Each number is 500 + 40 x the weight over the matrix's rms, rounded and kept within 0 to 999. Layers, rows and columns count from 0. Numbers have three digits each.

# o: layer 5 attention output (transposed), 128x128, rms 0.101, rows 124-127, columns 64-127
# v: layer 5 attention value, 128x128, rms 0.174, rows 125-127, columns 64-127
# gate: layer 5 MLP gate, 192x128, rms 0.201, rows 0-64, columns 64-127
# up: layer 5 MLP up, 192x128, rms 0.193, rows 0-63, columns 64-127
# down: layer 5 MLP down (transposed), 192x128, rms 0.183, rows 0-63, columns 64-127
o124:507565499533526485505452475559483486543470489548535513553478466540420495461464484477498585468544482542498487522492462509515508516585577457495560491541470534471449568477521514535487530473455478
v125:511572499563474466514517466556487517540527548520544532516508485440452579496401476469543497436574438480505484473485521503577494487446518528463460564442492473426459398467511500578545507474477476
o125:424527430518427449525532468478477523565549561560536487480566438512529483420446567521534505469518565454495504520513509499470485518450535504578500457536561535470496527483573464510546506496522463
v126:373553460420454494479460477433534466579496491544447434399451523529617495463556520523479506491511492441516519536474516527513514489471494441442570442461447499442447481580453530541519614454466529
o126:571439492453527494490503546543470504528463473508490434565465497490514495490574565518595403492505448517425527438474480438491546537505525475558488511535510424506481431413512511526549499472472485
v127:497407479455509490507471498514449473474480445482554508462386516541542531484495485548510448506493540577496509513464498468467591499492455489518448511475529496461451511460449585504525477538470412
o127:526530424499517456468446438449469502507509468438428479485502510497496477472532536550471495481516547514471507530485499483537507485540447469573530482485511486466418521501443418465539465503538531
gate0:499542530585454435518460488573483582516527509458540398543508544459488429506532532492371506433551497451553492534473500573534499503515514498500473489503551491478478501494534447481613446475509587
up0:456529516487504483454502542464483548496431515519535538493537503495469466460499472485574481498500514525530560518485485477512542545511559461447465536525551557550541424534567494562528506469514455
down0:461558473571467506538542421542512562430470514445489505529476499496516463465476528508479448436492479534525480543569590542499465512564415546512463491502428450511482475553512557539467481593456536
gate1:535476459484473562392518446531432596511459523461478477592513503523437516549560516515466477517462514449443464496469544479430520428506495414528465541460480523408582415513519488518524417523478563
up1:521597535524520566496531479501454495448462515556571595511491509524485522548405505448449498478477542521501501480554476570475479554600524508509607538501584517544440500539502562475441499442519531
down1:456485498542511506573474542598438557517541412529485490496479489542481492545551438523533479508505525469481527565520504523445488538505466467499486509557566507507542457474404579486494466505587487
gate2:512504547524456512498504530497482460502532541511459455469488589488487496513532487484528572454525499479443456490473546539493491510538441458523464504468555542447455464562458576465560558506537510
up2:477487511522541537516505483442553526597489525476495412444511509530539505481482512543514453538480479516478503490535532440474562407491428512453512497466501475503456581498422488542476502524485531
down2:487537440490583482515500483447530496556499574557505531511533470482527457529428489499515435542434506538530517456514422421550528469479537498470441502445463512561470486500516422447463451447469484
gate3:522489492459533529519511474498505441467475553444505402492496531449513509555506481452505467487470525474442483451496470521464488455530405484444549534508525469461528419538539538470500567550498521
up3:482593505443483454482490490472511512608411505520438434583494507428483470527593494514480489564536382490537529507469474402535534471466458530531437414554514520510415435495544497439494424457516513
down3:496553498438519509513441462527526455454488549507495391482425489486477456579609446518551503447434426473403461509469513531551525456461524506477563493463488523429557501504496549426541442467442534
gate4:495566552470525508514498541459438483503500445427471494498499472495495486556495547506528537470554563562487467456477553565457546536519491434478419537456503552437428480503464397515427511593568573
up4:489493451507535505571448583404470574557502517509531461570520485498543535512491476488549486519536505592488516528438552448508471501561483506531469540527465430422433519445465426517475477518524537
down4:484440487445543504505515521527467460438585527563465478486570521461506592518527496464498493468481572541487470510594495467597458458540558502496523412532573529506499501438557532427470514463466511
gate5:437438567564493533518546438489548510469488480513438516487538525526503497501499525517478486540592457481528532501477557452488458440496385513508544477558434465515545511502473522504455469523457508
up5:444522546524504523479509468511509497499410423529450465484479518539494421487421483452486445511520480429624454464527543562496516406485442506510469516501435587509540476525464496501447447436464508
down5:548446530470468498471447447568457505514489531465558417495517584496560476550468465512519499519456486438535480510518486434447582497520579579477509508474512458595572566489518544488443513500562455
gate6:493450561499463504488477595533474471522497471520504549579424512488558555499523461523556529484480493508517609569560447475574486497436469491475504486528475389509527457565483484521468497584554521
up6:452567491556520488551449507513524425500522508447466478513465532429494477448567523430463479513518483500464459494510419571472455496532479537546430466461486516512477554517473464510460530513520488
down6:508529455510481538526452477506459543463489458427538468485535475485560531480492577531537504590469507469512494564451570484483520531514437461513458436542543562491532542480486499445449538549428524
gate7:500455511394513568474467469474522505480533556505546530542448474485508493527544562497462562504459492526452442505576546495502550570446456547425513529488584501561426529437480527484550522494559499
up7:517527479505520518494506545531480458514536363497605488526536517468525436562499517498471591504446578505513446577499520481463559496442499543504498523473523507502493548447447472540413470524503516
down7:474559565556511539500474538526501451510420498443505522528444463445532581454494460460490500493503484566488600416481557503496515449534540471515499516495480472519512579463494476548490541513468544
gate8:519536447480539480576511539469490524455574489530506492522533443497556476531523476512504586522550520460544501478454524393501470553499501488548536505465526519478555507458501524468520559476520556
up8:516527523540484526416535487411477580487463549564502468518582563483446516506484523521453509514519470481509463568497513459506487505542458439397484490549481510544501516556524571495487508520444525
down8:424513488508529517514442535477498467486546555563481448438478530514474499445532490506469564529503490514531508509481498470508527534498550543556528555461455523476584530554500499486451514449478451
gate9:554427496505539575537571460473557586512484468499547412512516458539520531537494513495407601484473508439493429530538472497470543558529427527484469512525480510431508488546521547538525578528535497
up9:501481455417415476513526469515415488527535494561491532480413484553568520460507556480499474516453521510486458484539518420474561502493525507462454565488471458500463481505466406540527613522595476
down9:434500506520433551454481470528494507451451586484516519482499445510489513442547553430514514454498475551497554421503522599550462515522500484479555514589463547474419467437469427496456510577430513
gate10:465509507436510495542572455426536540390505556529554489527479527473501468458520518508496519465571532472512482454541563516429508485560572499524450503491436515542491507539489558475502497522521501
up10:521537564484531522451483635561486468544466522470514539456476547552524448531480446494523466513527537537516488476540414462562570495541544541475526491512465516461552518445505476513515531455492481
down10:486445536479496456543454477484511492468492506524569589543526492470489423493490463472464472539565463497543453483497510502515532524491513443486488510525514531515492446538458484440464528493550489
gate11:458480536456441554504443464535522471492536508464574534514463526520491502409544497453535534505475473481494433545467465540473493438463454565438427500573567460467480436566509521455488523487480547
up11:494493453461529498487555455524509536564497477537525426465462468500496499495500481423466522510387587535521438430458480573543545448498467601491481429499471570505459542547500457501554553491515523
down11:467505529600503496488422532541506486467580502436476502519524492427483547416467586530434468436507490497462507487545568517453409511459536444397535533485486478507555556509533478505490515528541501
gate12:520505472557482570514517527506501527469533519550442485486522519521554393463589508438497490533542484527463414516456459515432423514469482536447533526537526464447465524496511549502539460599493468
up12:585452479463524545489450475523474441549489508483544525502493481445505446522499543395482554515504521486479515492494535475485536482457502436532507501545475508577446459475440488522491455525406483
down12:492438505504545494452556430438532461530529538520524534494539473487460440484487444494562506509481494539544519514473419530389493543603536477527565470485428509447590568512473556491457481506521485
gate13:416491487544547542544486471433530500528532497543437513463519501453499515450472537524472497462539517509512469489483528556504467414446418510533551518537523523443524526540489422488528472444502508
up13:480518455499495522516512568538439474551468441445448481416505533486442574472542486497476480551549460505595444479497540519607494505457434580493450471545436575401445578508475439436471465483456453
down13:528444460562509507529578478520463486484489519469518496551483511470443531554503519519496526542442446540434521556462523446466479586552411491430491505498472459473428419430524509511423540423540467
gate14:473518511509545605522475483535482461519516468514501500581552487483443498507486508502558533525541510522458505498507523495524531523461526488462465583484551564551508483482590480472506501489483433
up14:400490532536491477513568537492462416541518509598533421402508488465458500445496447554515516467520541495479404472477595523434458487526518550498524467525499508501572481448513410458463522546454504
down14:465477567490468520504539480481497470489533503497521458603518524429399468539519482467473543486497487516532472542558559514509521464549370633504574514556552487463562397528496476424485516530485539
gate15:462483533513487535513470526496501484507491522435485490553492448474486537509389488476460519474481463496454499527468578500490593527561491527551442519466434458462501537515563484544493515534476559
up15:473419471460499511536483552513480533405431597474449460534513551532514465550512519446474522537413468506496530463470503469515527484515522453416520555541506465581570474508545464529490497527535539
down15:516531537499519549507513520475491471506512521495523482474471462516497510484511484501477527489529474500487464530435505566474520450510576476530516489537453512458430433511484523480440529484494503
gate16:446562556510468521520518475488480440454535494575469466443581514472462512491526446518495624438516501518552533476511520490468479451490502595469478536433498543502526507505508550537509516438490430
up16:500448537557496504541523476469461454475518542492454480515445394498496532464481573506549538564533430536501504523535498478525486500402472485544511507514485389524514499464537459446493469485471513
down16:467472512495450489458491522489454554506504525451475453500429473522560523519436496438508481502545500465485496615456497495536497515473456538494429461504535532575567474543591494496521536494504421
gate17:516514527517474478467481477547489492547567498445517519468487480495574513504510522523462552438499496491504486555476450560509477504464450493524458477457544560561489500500471496526428534508572499
up17:504433526461520487568528530564520455442494534497568489525493546439484592444456513426471520531487506483504448513517533515519496500515505509507529482492527508481495456483482487570460461458452444
down17:430517510510505469518539465436460489514455556496498545520459442493446501453556513559482538527463516501486476463516479516467470557531550491465537472517481527492527555546492559456524499579400502
gate18:536445481490510583526477545527399489522478503520445489562544548483433528500535463544507507401537482490479501490506461501535586507509563432491570552435472509431488491461507528498553398532565485
up18:393512493434584471453450446466526528478485539480501448500539513526454546504523500536426479479464506502474485476567514554528498454500572515502516444508487532561503451500536527494466491512570512
down18:529427493544504567477490473445480547526443470594487495477501514488484456528421483503490504419503479433521531462456523524460506446414498502476521544543508517516492539499546463471463484509532463
gate19:522555542490469496449461520555476529539488505433547504456477461554459492543481562521468470526506427497474423480492507494505486522517453497498496471474550570517508474541465510571493466476513523
up19:529411509511590534514557551573542506505523436554484514515529521541558374409528475512481493484470491511559518567478494502538533525478478479463501429491562544398464525497512483539499541493464491
down19:501551510521522454579492559552534490581478485454474475509467516487555513514489448570483478494511468467518432456566511473478450523485501502571529495529559482536504515498500496495476516433571463
gate20:484537550592580563502491524512454523516515543534505436486528449543481470544539467577551479444549497502477461564472431466478558543579407559577515460475508470436470599499443524450449393531441483
up20:518529460488530526474493568496568405496427497519554446576483519529558442548569556589436491472464497461467511499485596548555464504450542532500580475449476465472511559511547461475503524539496566
down20:518514491492463603504411394535498506455468531386528468477444518443418524498538463544491482502499498536543507453441483525447537495538468533516438439471518485503479519476533547525534492536526480
gate21:495503486506506541564427517488515479470512526496471519539491492479560538470521515537517560447456464498484512516485468531496504503466487548496598573528448504487507473522526523482549515424524529
up21:585540509403484530594485469515478452532532522478449550457514532534559480520525509531511480407570486563473520478511480477465521505541456452546521488482558447557528504438465457473504484475497518
down21:548491571470506476533512530525531578499512517500556481498499454557533508537448481497503511477482479608424454535469522492481548451512519389451493523463494510445451463446531417524489442487490495
gate22:481502570416538441582454400480556442502523519505523434531457532527470527576531499526475519428568498537449496501535526439504478514482526498553539520561485479522470519483533507479453397492550537
up22:522497456516557494523501510469480484518494515474514471537478546493531529460445499544584472416480540516491524453480440468501505509481542478468490568461435557461445491468503454481477488562457449
down22:548547500584602506568513514529451484473460534586539503526538532510533534444478425549509458579492502500501547465497470473452475542514492536546513533492537459504463469471506484525472502485464535
gate23:357448585483562493430489474502518438558448532502526512455537523510486546487509517500522508529512532483548458520459452477510607461478486464534444445526489539496517498486544486502475447473489511
up23:439532475520554462456507456509454466533500438489522460424471497504486587599574546481426538546447469530548428471482531582558570493492538504441507541544534495537515500486609496522504545470474415
down23:514486525534478479511454520470456523413486473431519436518536530449462611525495442514453481550440539469520482447437495462456473570548523476494478441465524508488465526525493520506510451533506466
gate24:527476491503468478518413568563478508485493481520538509524567518507482542539451511480487558476534490577489534493510520467503529443546501543472507503485482476496529459498471558487496507449518571
up24:472446529615523540517505522517521523500472440541494467532540562513465508481460534481509489548556508432477516575564528452503518550457499432519495501514517441439464434513530458462473512395462516
down24:443514434519541449516499543484455453502465464528492497558544476439511530473515486499536540471525583521533474526560436557456526488540527536532557442453437535546492517489432599462452415482563554
gate25:512507550488488470524482541484478475511551481466440499383569498538500511480505447486564432470517487534535515554555542533532531499513447490580399493514515485555545452527514511470539488444509552
up25:492494463587513424519415537567494474538500539533545484446537507501518477483598473464477474590542566460451575554541516466527477453514456434534486464445482487491480537542460489470461504535475493
down25:537511530500458516561441540529495479522567556456465481529477460511552492440488532535469546485430499451553484578452518549512534512532479495581485491515509479475524523504520494464508512504502528
gate26:506496532480495445513542492412513531502439480472452523500477506501550497556458475458511493538497386571502509562473516533495484517546455481496493521413540454530580528490520456505430533502511534
up26:471495474511581521442505494544515603440535495508532501570523504490523495498526533523438519523490511499549505508507497513467492496517530503513469495581482502509455468486455481509509526511541488
down26:444529547516531519469476482571496513567494441495558491542558519482482487443484439545476470448516533493543507466503488471479571491538525487502472450464524506486509477477445520450518538504519514
gate27:560466519481524506486434477517479475617555443542486594519493438485506467464495557470565485535496562568493438549471423527437548469461514530529498443478546486464479479524488545543496493467520546
up27:548518402568456447552529463428518438485498473476463529489517522491472527518498501508521514425563482520487457461479514541498505433539557447480546518494487499520529492495537487516504539424486559
down27:495477478426553530436527568537551436541531451530455488443527530559456506560453485441487544480463476475503500485444517465397501576509551477526443437503472518542408441480553559527539494502485479
gate28:475490522455523482436467453485503431539505562505539489456430516479455505546491430546544488511530471493523531571500498463487441531464491511482530492519491563481425555596447478475498443474541496
up28:463499528516516482457458488432498448492563560500535455510555524494550490514486474524546493487485514530400558498494495508499488457516440502506475459474473447502472483437491465485554550507537504
down28:557405442520478360473524566569539504530504481395540441463567482538548462478501503476538499483401484497470545531518492511501471492465529427524476479491550561472426505443539510465550532530529542
gate29:502529602528543524494463482453437439499582466483470524528436574539491525554492506541529504524548543483480523544486472532517509442451500556505502452442476569477439485493521477471474521489480536
up29:492493583474533480404491537430479517534566564478420540498550469577466541505506496488529480507414550559516571538508481526574547438546574450477475534568520470459478482514531484482490521551487499
down29:544488476518516517546500495479495439523432471485433478609513580479536613474501477504461513523497519518519554517526471519560538532500576537557505502532536507512501541468540454573434503510565452
gate30:497488545543425461437542529452525536533538485463506523460512496524472489516535518457544543416553565459487486520542478473417498467566483494454539475530539492528540469581471519443563449525485511
up30:527532405564478519455519491487581499415509412555435432471496506541478499442521501504447468422584476468432551534455442499507501445578518556514448534437493424549477430479504512455544496455490550
down30:475505446497569468479533472493501529542513383458504535490493522461461580462528548531550503493495491491502497480516505528504475481492472544504391446508458458463557531456514512499562424534446519
gate31:531457536427473533570460559476492492462441466512444463479509503463515417494497484406452479471493487528453511495513479533513482499492538525526454498529585551487482495518534523512455446478471496
up31:571483516493497552524562438494497563417518498497516488540464503471448599497431444481398527479435493482499465488538491518477453486509563445539526570536432544530451541503486544511485502565476498
down31:521453489451424527557481559539433530493530512519504497498483550611544513556457498519417554415421473425563533519456445465457483476528543468562488443454432469475384495457478501516477513473534493
gate32:490518474476485463480495488472505505468466559477531527539513485496467519532501451519427507479523490533487513487489530491472535551452519461452503476511501429510510585498525485483477461576508545
up32:530551468536524533462605463538466517531520441464558549518509563517423476567514516561454465502456478516474490520505530493498558429509502523407534532453594574517507457555553462532442489465534501
down32:490475491501517512470464573504500449554502522464466452573440487550552480491501505468553550463527488422492487415522551510558471539583474508525507424502488503505511488550453525532524517494490447
gate33:536563501413497433486499484497489469476499479480532467497479489434474431516447503591532520496439502551554544513492509551467489459527557462523511529513515486453549519502508466514422510515445538
up33:490479497502471528485467449530524503492586457428506538448438473467531462411453491468517526515524476557469502459513513522442554504435501444485533493471555482518431524552521492556446481505482423
down33:505493519476573562479472504430458514523457499559458502512394469483457591501503456568497431512505487465505481463486508493548568530478465473491389424588472504475548583519529504521612474500492493
gate34:506455452512546516591501483516543471510457508486504551547473455509450477541575446544538467495513483480513459511563506482518496443461532488551427466531508469520457510532497570541431483517567517
up34:550507495465610447552552489549460507427465516477449576480541499615414475452542406483598508440529614590452524507519550476521465575525512530530425479489511491494504416536457470490506497523567491
down34:448526524475494618433481527469506528475486525518540480528514517530543503454516543444542467569498533536580551487415555507521473509522598496493506537456516463492566553509509431446394457496522468
gate35:506509490371512526508459473545548468532477500488548484476412468537536505539523455485417526466460473564434490539535491522543505467516478569498488495502510498424565600475575562497488527532505519
up35:478458555509487483518519602461483450442528523479490518486394534441465458483524436477489468535529526459480501487515449558505517481538530470473509509505515495560415461527483490459487543435527459
down35:461496543461546518478511499508460505506461557560543474549456448466565504472486449537521531503544499444574541533475502475517560451465545486565505380472481522545479537506460572460480492542602517
gate36:468569513520498533494560576525561580529417446591469490527483426514530514501472491480536495491514509489488462478472485471444537503547506499459462416493451590408537539541468445452427453509501531
up36:471495569529475480439517450505549517466531585525469465440452492405555469590483493434557511548461465545477521533436415569473552502534486514424531534539527544576445471495498410495494473494477515
down36:443473532525510394527506465466482521439487522500455568528498521536514491503444499579474501512532515505561477536496524551457464467585510498520529500410486444485426452458546441559514541643509520
gate37:527575549405480574498435555547392456475570517472552509455478539497460531571454523503537494515573543448540536463523449488515521521504496524545508474427545463422537502515518488519453554539499527
up37:538526466520483483442366487506467523511536510469409482477451478500505470557547490476496459486430534461458458496408471587469559455518477550510560485396416518466470460492504488480445549513524425
down37:525535475493501356543509525485555470576570467458515492521502554505455504447421496508547534412579478482473515546552521492485480487499453510492512523527516500518430573532487489598509476441453534
gate38:527482499469526521503475398548379494493506584463521536519477527485482541531515560483526535411489489496527556491515511577522536516565493469475533534570511503499502530534539538478530495522533466
up38:589473497451463548529494486537502432441432534555441519530534501522533514506521518532578483456502523455442576485536502488508589465548530411506419529570486482437557527485518507485476526484479554
down38:509471498510554499547519477451471501487528549513436481554545567465539499516513547507557530481470490536530562494532504508434489503496511442510439439489402497527469500525537534433486499493526489
gate39:600465457525470529515484425587430499508591481591508573514468508515493476428480530526489581498530434435495536474537542482520480487511458435461517545485455519520596526455484512549538515544472488
up39:454531397536452502488482532467565486478452438547495473505529634573545557569442470543493515545536496555526346441536459474508493533503455443484429434454557508532480479538550578483538482424554439
down39:527491624566501425507508507483525485526506413464425518510515523592532575509474478494490452486562522466483436482471505521506509469488529480484451400509487536567506487503499536532461508517498564
gate40:537478455506503465518521534506474497507498528488533486540459442497560505469486503475524504484474449534500470413521472512482534535476478524584565505454546524520420495486503454546468469558584452
up40:475510502431465538459483459542490527423512477464492523500499544465492603483601464583466511496521568502577566514537510497442477434533498503494459509454492497492453472553567476524510482470532438
down40:485603492517526476480491502492494529452458538474487521543526487449517487502485520554507536471476524493504551432538476481469468532482559568445491499505446521475527450522477487547553532578513538
gate41:434462496568552528515545445460498482439476456492432512457508541510556442508434500512431566564504489494562489481543506528469511516481492461583507395460504542492564482486497473490525497495493541
up41:503516456500492545493532518508519504504480456622517509504519550474506522482501470503484484543461509522552510495486535521572540462503508521467490469485578586469467431512453568447548475512513496
down41:511527519564512469503553555506507485566386512488438476533508512523439485505475536477532514575386473527540485412443510526511499515449528457435507553535490507490507545526526442443429531500451548
gate42:494459525560440514526507437464470536514526492484463462463468519447431495471480498553485497557505540508544610499502533470487491447543557523563459508506524492463469493555493515535423533437526535
up42:511479498493469589439445471437527502490520490523416523531534510520504488527484517433505499416500504524549480498472433540551499487445441494499443547539514421481508472476440450494520534520462449
down42:538514541503454548491544450498475490490510489450480529499482490517507485461431474531520458487471450524470513564487506498507507412496463496519504455489507470509484475481442505464499509496539485
gate43:530542498525512562518477511546458446463520487504504508518475477505510503483627527484500543483515488527531512511549482576440500575502482459431485542556463525469461508482481522476459524521527442
up43:509569494490499453472495489533475517545519489518516478510532445547511447541527482524519501485517458561418441482537440558506527439501469485496506491522549442479544481490535550490503470450451477
down43:460459472526503514489464595478499424454488468431468543518567484427517536499496489556428475466533510491497528572459506428501496505480492491505497498469468534516496471457514461456470462452509532
gate44:525421572433419589504469433473461459505482439509510445441494484566505480535556486489452477454505590502492452452395487451551505485489513455532499520543614466481492458490431536476495543504488465
up44:545478500487508490405469494481481517499480454628512535482506521523522521516502458525479511434533423389553438456501518465458488503569424419487603491500552566483502533483537491485489497537516470
down44:528531577564512424521493501421440506462519587519542472484479475461549485458515476449496459491556406383509494450531551531462546574478442472522502421458545555561570488438550523519498580546507546
gate45:485507429514497483429548502526468461560455431464476513546490453524451477479612442532576486512550435525493513522460489443456456520504576521467520458548535447424503507507546549518423461513613530
up45:456518536532501589395489536537405548482474537494612508474539531542518511602530542503516509470464544502464518512514495575545513502498491531475530472569540566440472438490478517496495513584506532
down45:520493541531396474462448520474468473464522542470516477522524552444464567501494501499482448428521527524495532534515530483439538460510477548476499479464556482470593462506546548540472475453562535
gate46:487474573477553512496515498457474471488511583557518394480472528495556482535551533539487496482406446493481505544518526499474447502464470465470573505471541531488539578550472463430456595546509469
up46:474476444446553542514480501502494395497501508522490561532454548446489543498577504473553436581477489616517522493553470497521486575505496510450459455511469546465479516426438447630468515535499481
down46:514454554544588551534476525478425469469587493425522497479564532514494468542497478479502495484483571583512426521535488526507492489525512442486507552455552536427462576538542492492510525480440533
gate47:484487539502465498514534461463458524455454502533497586501479485522506491565458433490554479463551456564486506548497504585435541425458483555520544495465539554515481492496408472512472463526463515
up47:501469508480485481472450473463461536514533483486545495531491531551505452547484545498511543434569485550452444589540506572486512472486442458497565471465483502549548526573527492495466546469450493
down47:467468448455547467503515499450492423458533492448552545370527412449514475486467486524481499494470397533508471543530533498500479477514459555491558492523459473504530446497404568453521481489504530
gate48:433520454497511517553475482443459517539561478475496537491571486575502465598447511520489538443495494527520525525499553517462495497459493497498537483480523538508512497464496518461473485472517480
up48:532519559539508552478557545509490531530484524497555494571496506503488501443515450573466539460475450491401453533536471546508519524457503488585493471490503564531570461507551516437508457492430498
down48:568430487433522478466485507533470500570491477570517494538468493506552580497505527528546498486483427539479434509479532540476433436543522431430482587526599538470513504469470484489485519545500586
gate49:513450480519514535545557461521523457565542521539555483504478499476496528497484430468508505499511483493526540592472492445500480513541455519490495599542417458497538474491483522484526543530444483
up49:478512486454418507520506509458520502479460499525492506510487515524485478471502442545517522445482481510524546524482507482525475469492552459529504458508478497473517516516525576426545523562426503
down49:529455521571490569494497517466484492510464486435509547530541473520508533484492538493468428456508482506479513416513474471431524470508598541512464534423487494502480498541509503489495554527446545
gate50:465479503463490526459481537545484484448478456464520513536482497512461470588488410515478540502481466560520475498520444526525540472491518469547468426492453418440433510551509486538398467554524485
up50:519504546478505479509445468462437519422437428546545485472488495576545463543526536523459488449470476497477406571536465495494492589521553510499569510528398517555516528522506566548517426472557529
down50:487488559490535485572501446500530526482548480445454563517562438518506424526447490528440454465484514446462503449474520513495487470491515471533484533504440436484409469501542504529545531465509463
gate51:423454423455491527473535498530543431535483483525548570533374483542477415480482452506506530474493503482429559551459531466472545434550503502511492484498555491493552493511440461458499543466507483
up51:558532488514507540550485473503477521461501465530550454516466502441514504555532429552583512545491518485485472463495561496464532556500480412467464511477474500530515490487475457508570442494537448
down51:519524475502465462469549567526452470457463559519474554562453593447539546490514447471456534536467494461486464485518514520466515532492491507527456490400505524502462471490425567520553519569537570
gate52:488519494533503497551396490482437475501484515508437568486490540493520550529486516528520493575514497410473485455521598548546430503576483548508506543470559532504561481510531449525563430586511534
up52:523484522452396469455495506449511493475500445576528569489502448510467491458552466529492498488534580466399456488522460459515475554584531462442513458556439515469510510426477526430522581456397567
down52:447438465566517495560484516564562493540513520528452490545498551506569529564488538428517511528483466514487492455477509461434499429566475559502525509553470481475518386458505515494508477578549544
gate53:535499519483479507454517529463428504444525516523461495505569517508466481609454520445453501570494525477541510508444499561556446482490520472469478536424514513574560519572474497490484482472455538
up53:513462497500507520530477568511537521514458461497518511562495483471518473471474471571499441500515546463476538449471513485440524478480461478426517457473546481449525498515484451422521459548575455
down53:478485540511481518559512506561539528475626523461477487480568488499499474449564457558500467459586546534532543434518487470488538525553506487463511477515511542457492464444470545496471489539522470
gate54:461535503535451476464452467538506458481508493493551405528503437396485417444495466475461442528556485512565516549453515478479483518526473628451468470443526478474495465438554541465423503520457533
up54:448545414562532497533460507564540494489535513543523527479495435467501546475528477441548514429463542415438549587593483461478529497504484507556492478492505504522552537515484505473477572526555508
down54:522508532531500385420455511407522483560583532466530513461533528475448479480475511501489473471523525406533483522481494518421487498490473508452459549495534532502522458479613492534456512533592512
gate55:459471545495480523505465443542511476520436535536479504462432511589467466513458472489489433593505472482535536500487523477529456506493544468466478537513457459458560501504484494493445512547558486
up55:579413554481417577554428548489513478490477526494451516504508525602424434452520548519488397524454518466521502447439563471506524511464453501556497426507498516476459541516478540420509501567439586
down55:579445520468523453493547548459508577406440499505555477469488480553517436433525484540478501502527500477435444501469560531478495476446519488464526501515515462509489455458456460527523503479402525
gate56:575555472510473414468521541486490463435473496520513530474509561550496505582496476471535568473476446526512565488607488528469453476536405537433452509528543528498458525486574580449505546469480541
up56:450509547540523438452453466462449459498451540488529430479555556542562588538513561566381429464562525539526456477529556482514498467462472520507521547462456479520455520517565514492501577447449483
down56:513463492529467467518482533514469503495509480539504536521502417452486459511433520511518455430529541519482494528566541496573457516523565473444460540584504517397582544546471536444522577495457493
gate57:495531476517525455468448549435521535425474484516513472522488475507487394525551494484512529481436466521501540553518538467402488535542372511527487440495510514537556480521433484524543480565494516
up57:504556503452511461531495518524393521519472450419481517524496490521460461526516494497478510537468527534506459546419539451527489502506553521444522506543534460500587501585397479495474454472495552
down57:578512457498535502468389533500563460503539499563474539505545508465392463446426484454489472494526472505459503433494538468534492518454384518501487508467515535534583513427433504499551529458554500
gate58:483501477474515507441510513556442464429515491464482560537442470477503488527465506432569529510471509434525513571474511557515568491492469535470476496504445452501547430495531548478447440459542489
up58:551484464521446492546461484471533503484510471513558538466406471473427447481494458557514546502436495490495507484548494512477533520540531503460538530440464464506555595513498462537456541466500484
down58:469585494488522541448538533543495433527553546561446479491471510484510516477554554496419531544459533477544572517500552498579541473430559534506474550491438510516494515513496452474523455531402506
gate59:515499595447453488508518442543414492568441519492489456490535511511477442564526538505471457502480487522438550514520523445518575522504491463524501546555508396574508457462522434503502527523574495
up59:507552502520495410476543526489477514456540521510480561492551510537503478518461426481476553492479451486504475488511560488491502474495540482443511497552438465530544487544506548519501502572476493
down59:474527557485478494532490480494514470478516506517498413519510476460495459515458505525483528486553479490491499528458501477521510453524551496528476517472512501478420495488536477487559496533516508
gate60:511509519475549538478424549545455487476518554533506496517515509510485534475548519579515482425483432433570474566482507514526479511498497468452514554502448532375524522467518538519486532516537553
up60:515501527526431472481499563509531520469488539500504575458509496498451376520473482502497504509484566497483465556406521537495436515453485446541503454522471505476517528482551471557555565596481531
down60:499514470426434469514499456434511514509480414498457541524460518544529494420562488412523540499469494470511465483579484493515449454480491525452523503485494495527523502514498500525474536456526403
gate61:424544479481562519498468498494434497445428502451492420510590518535508487510466609462543502422507468536444607490515507476445545494577519517503467483545461519538517475497487516537545428523523568
up61:493513522421534445474468461505529483506505504492504473451547561523476456477474383551532425509430450474481450554436420493454432466542487460532473468492496448448443487488568465492455540537491461
down61:474515443525424488456485492447544615534493465507446471552476530547482533500506476580503516516510524444494505501486506468512535503490458476471497470501544472542524485515576586506452500488516500
gate62:514490509596543523485484527503539532480477485553577444453552488592533535555503505426476494476444493528426521515513479557497474566527470464493494510461501479531548528524466548475519521543479521
up62:499509537518498522482477458438547473483513450423549508462454497500477460473444467464481546514508530464491461474499466471472475471527479536440525432516497511575421519552505493603535536504529482
down62:475507505433519510492499476455482496519531490529465474491428474507457496447480512482562552545535483532452484519478506525472494513524485499509501495488456467519515476519460461426531418483514456
gate63:370469526491532486527567477466459505508575503534515521494486511509440543540461516540529526562527510468541517510525455498455541512528437466526535509520518486530489513596527480573579507467500457
up63:471469485450489521562550537502521543455519542457570496475397489557491580505479515436575509512549510476527503480527495477480490473524439521513478540508515461516510491504518526544567530510451423
down63:507481458557417440496468438535552518535534461469543549525473421503484444430442495560444450491439506539560421460480494461510474484524534444500446506493514541492509498527530435486515530409440563
gate64:438485438505488519497467472536530490510539562484507491535568445492447507509466457429471605481486501475490499541569489512501533494485526496473489510512527538483504533519520442430499545503447523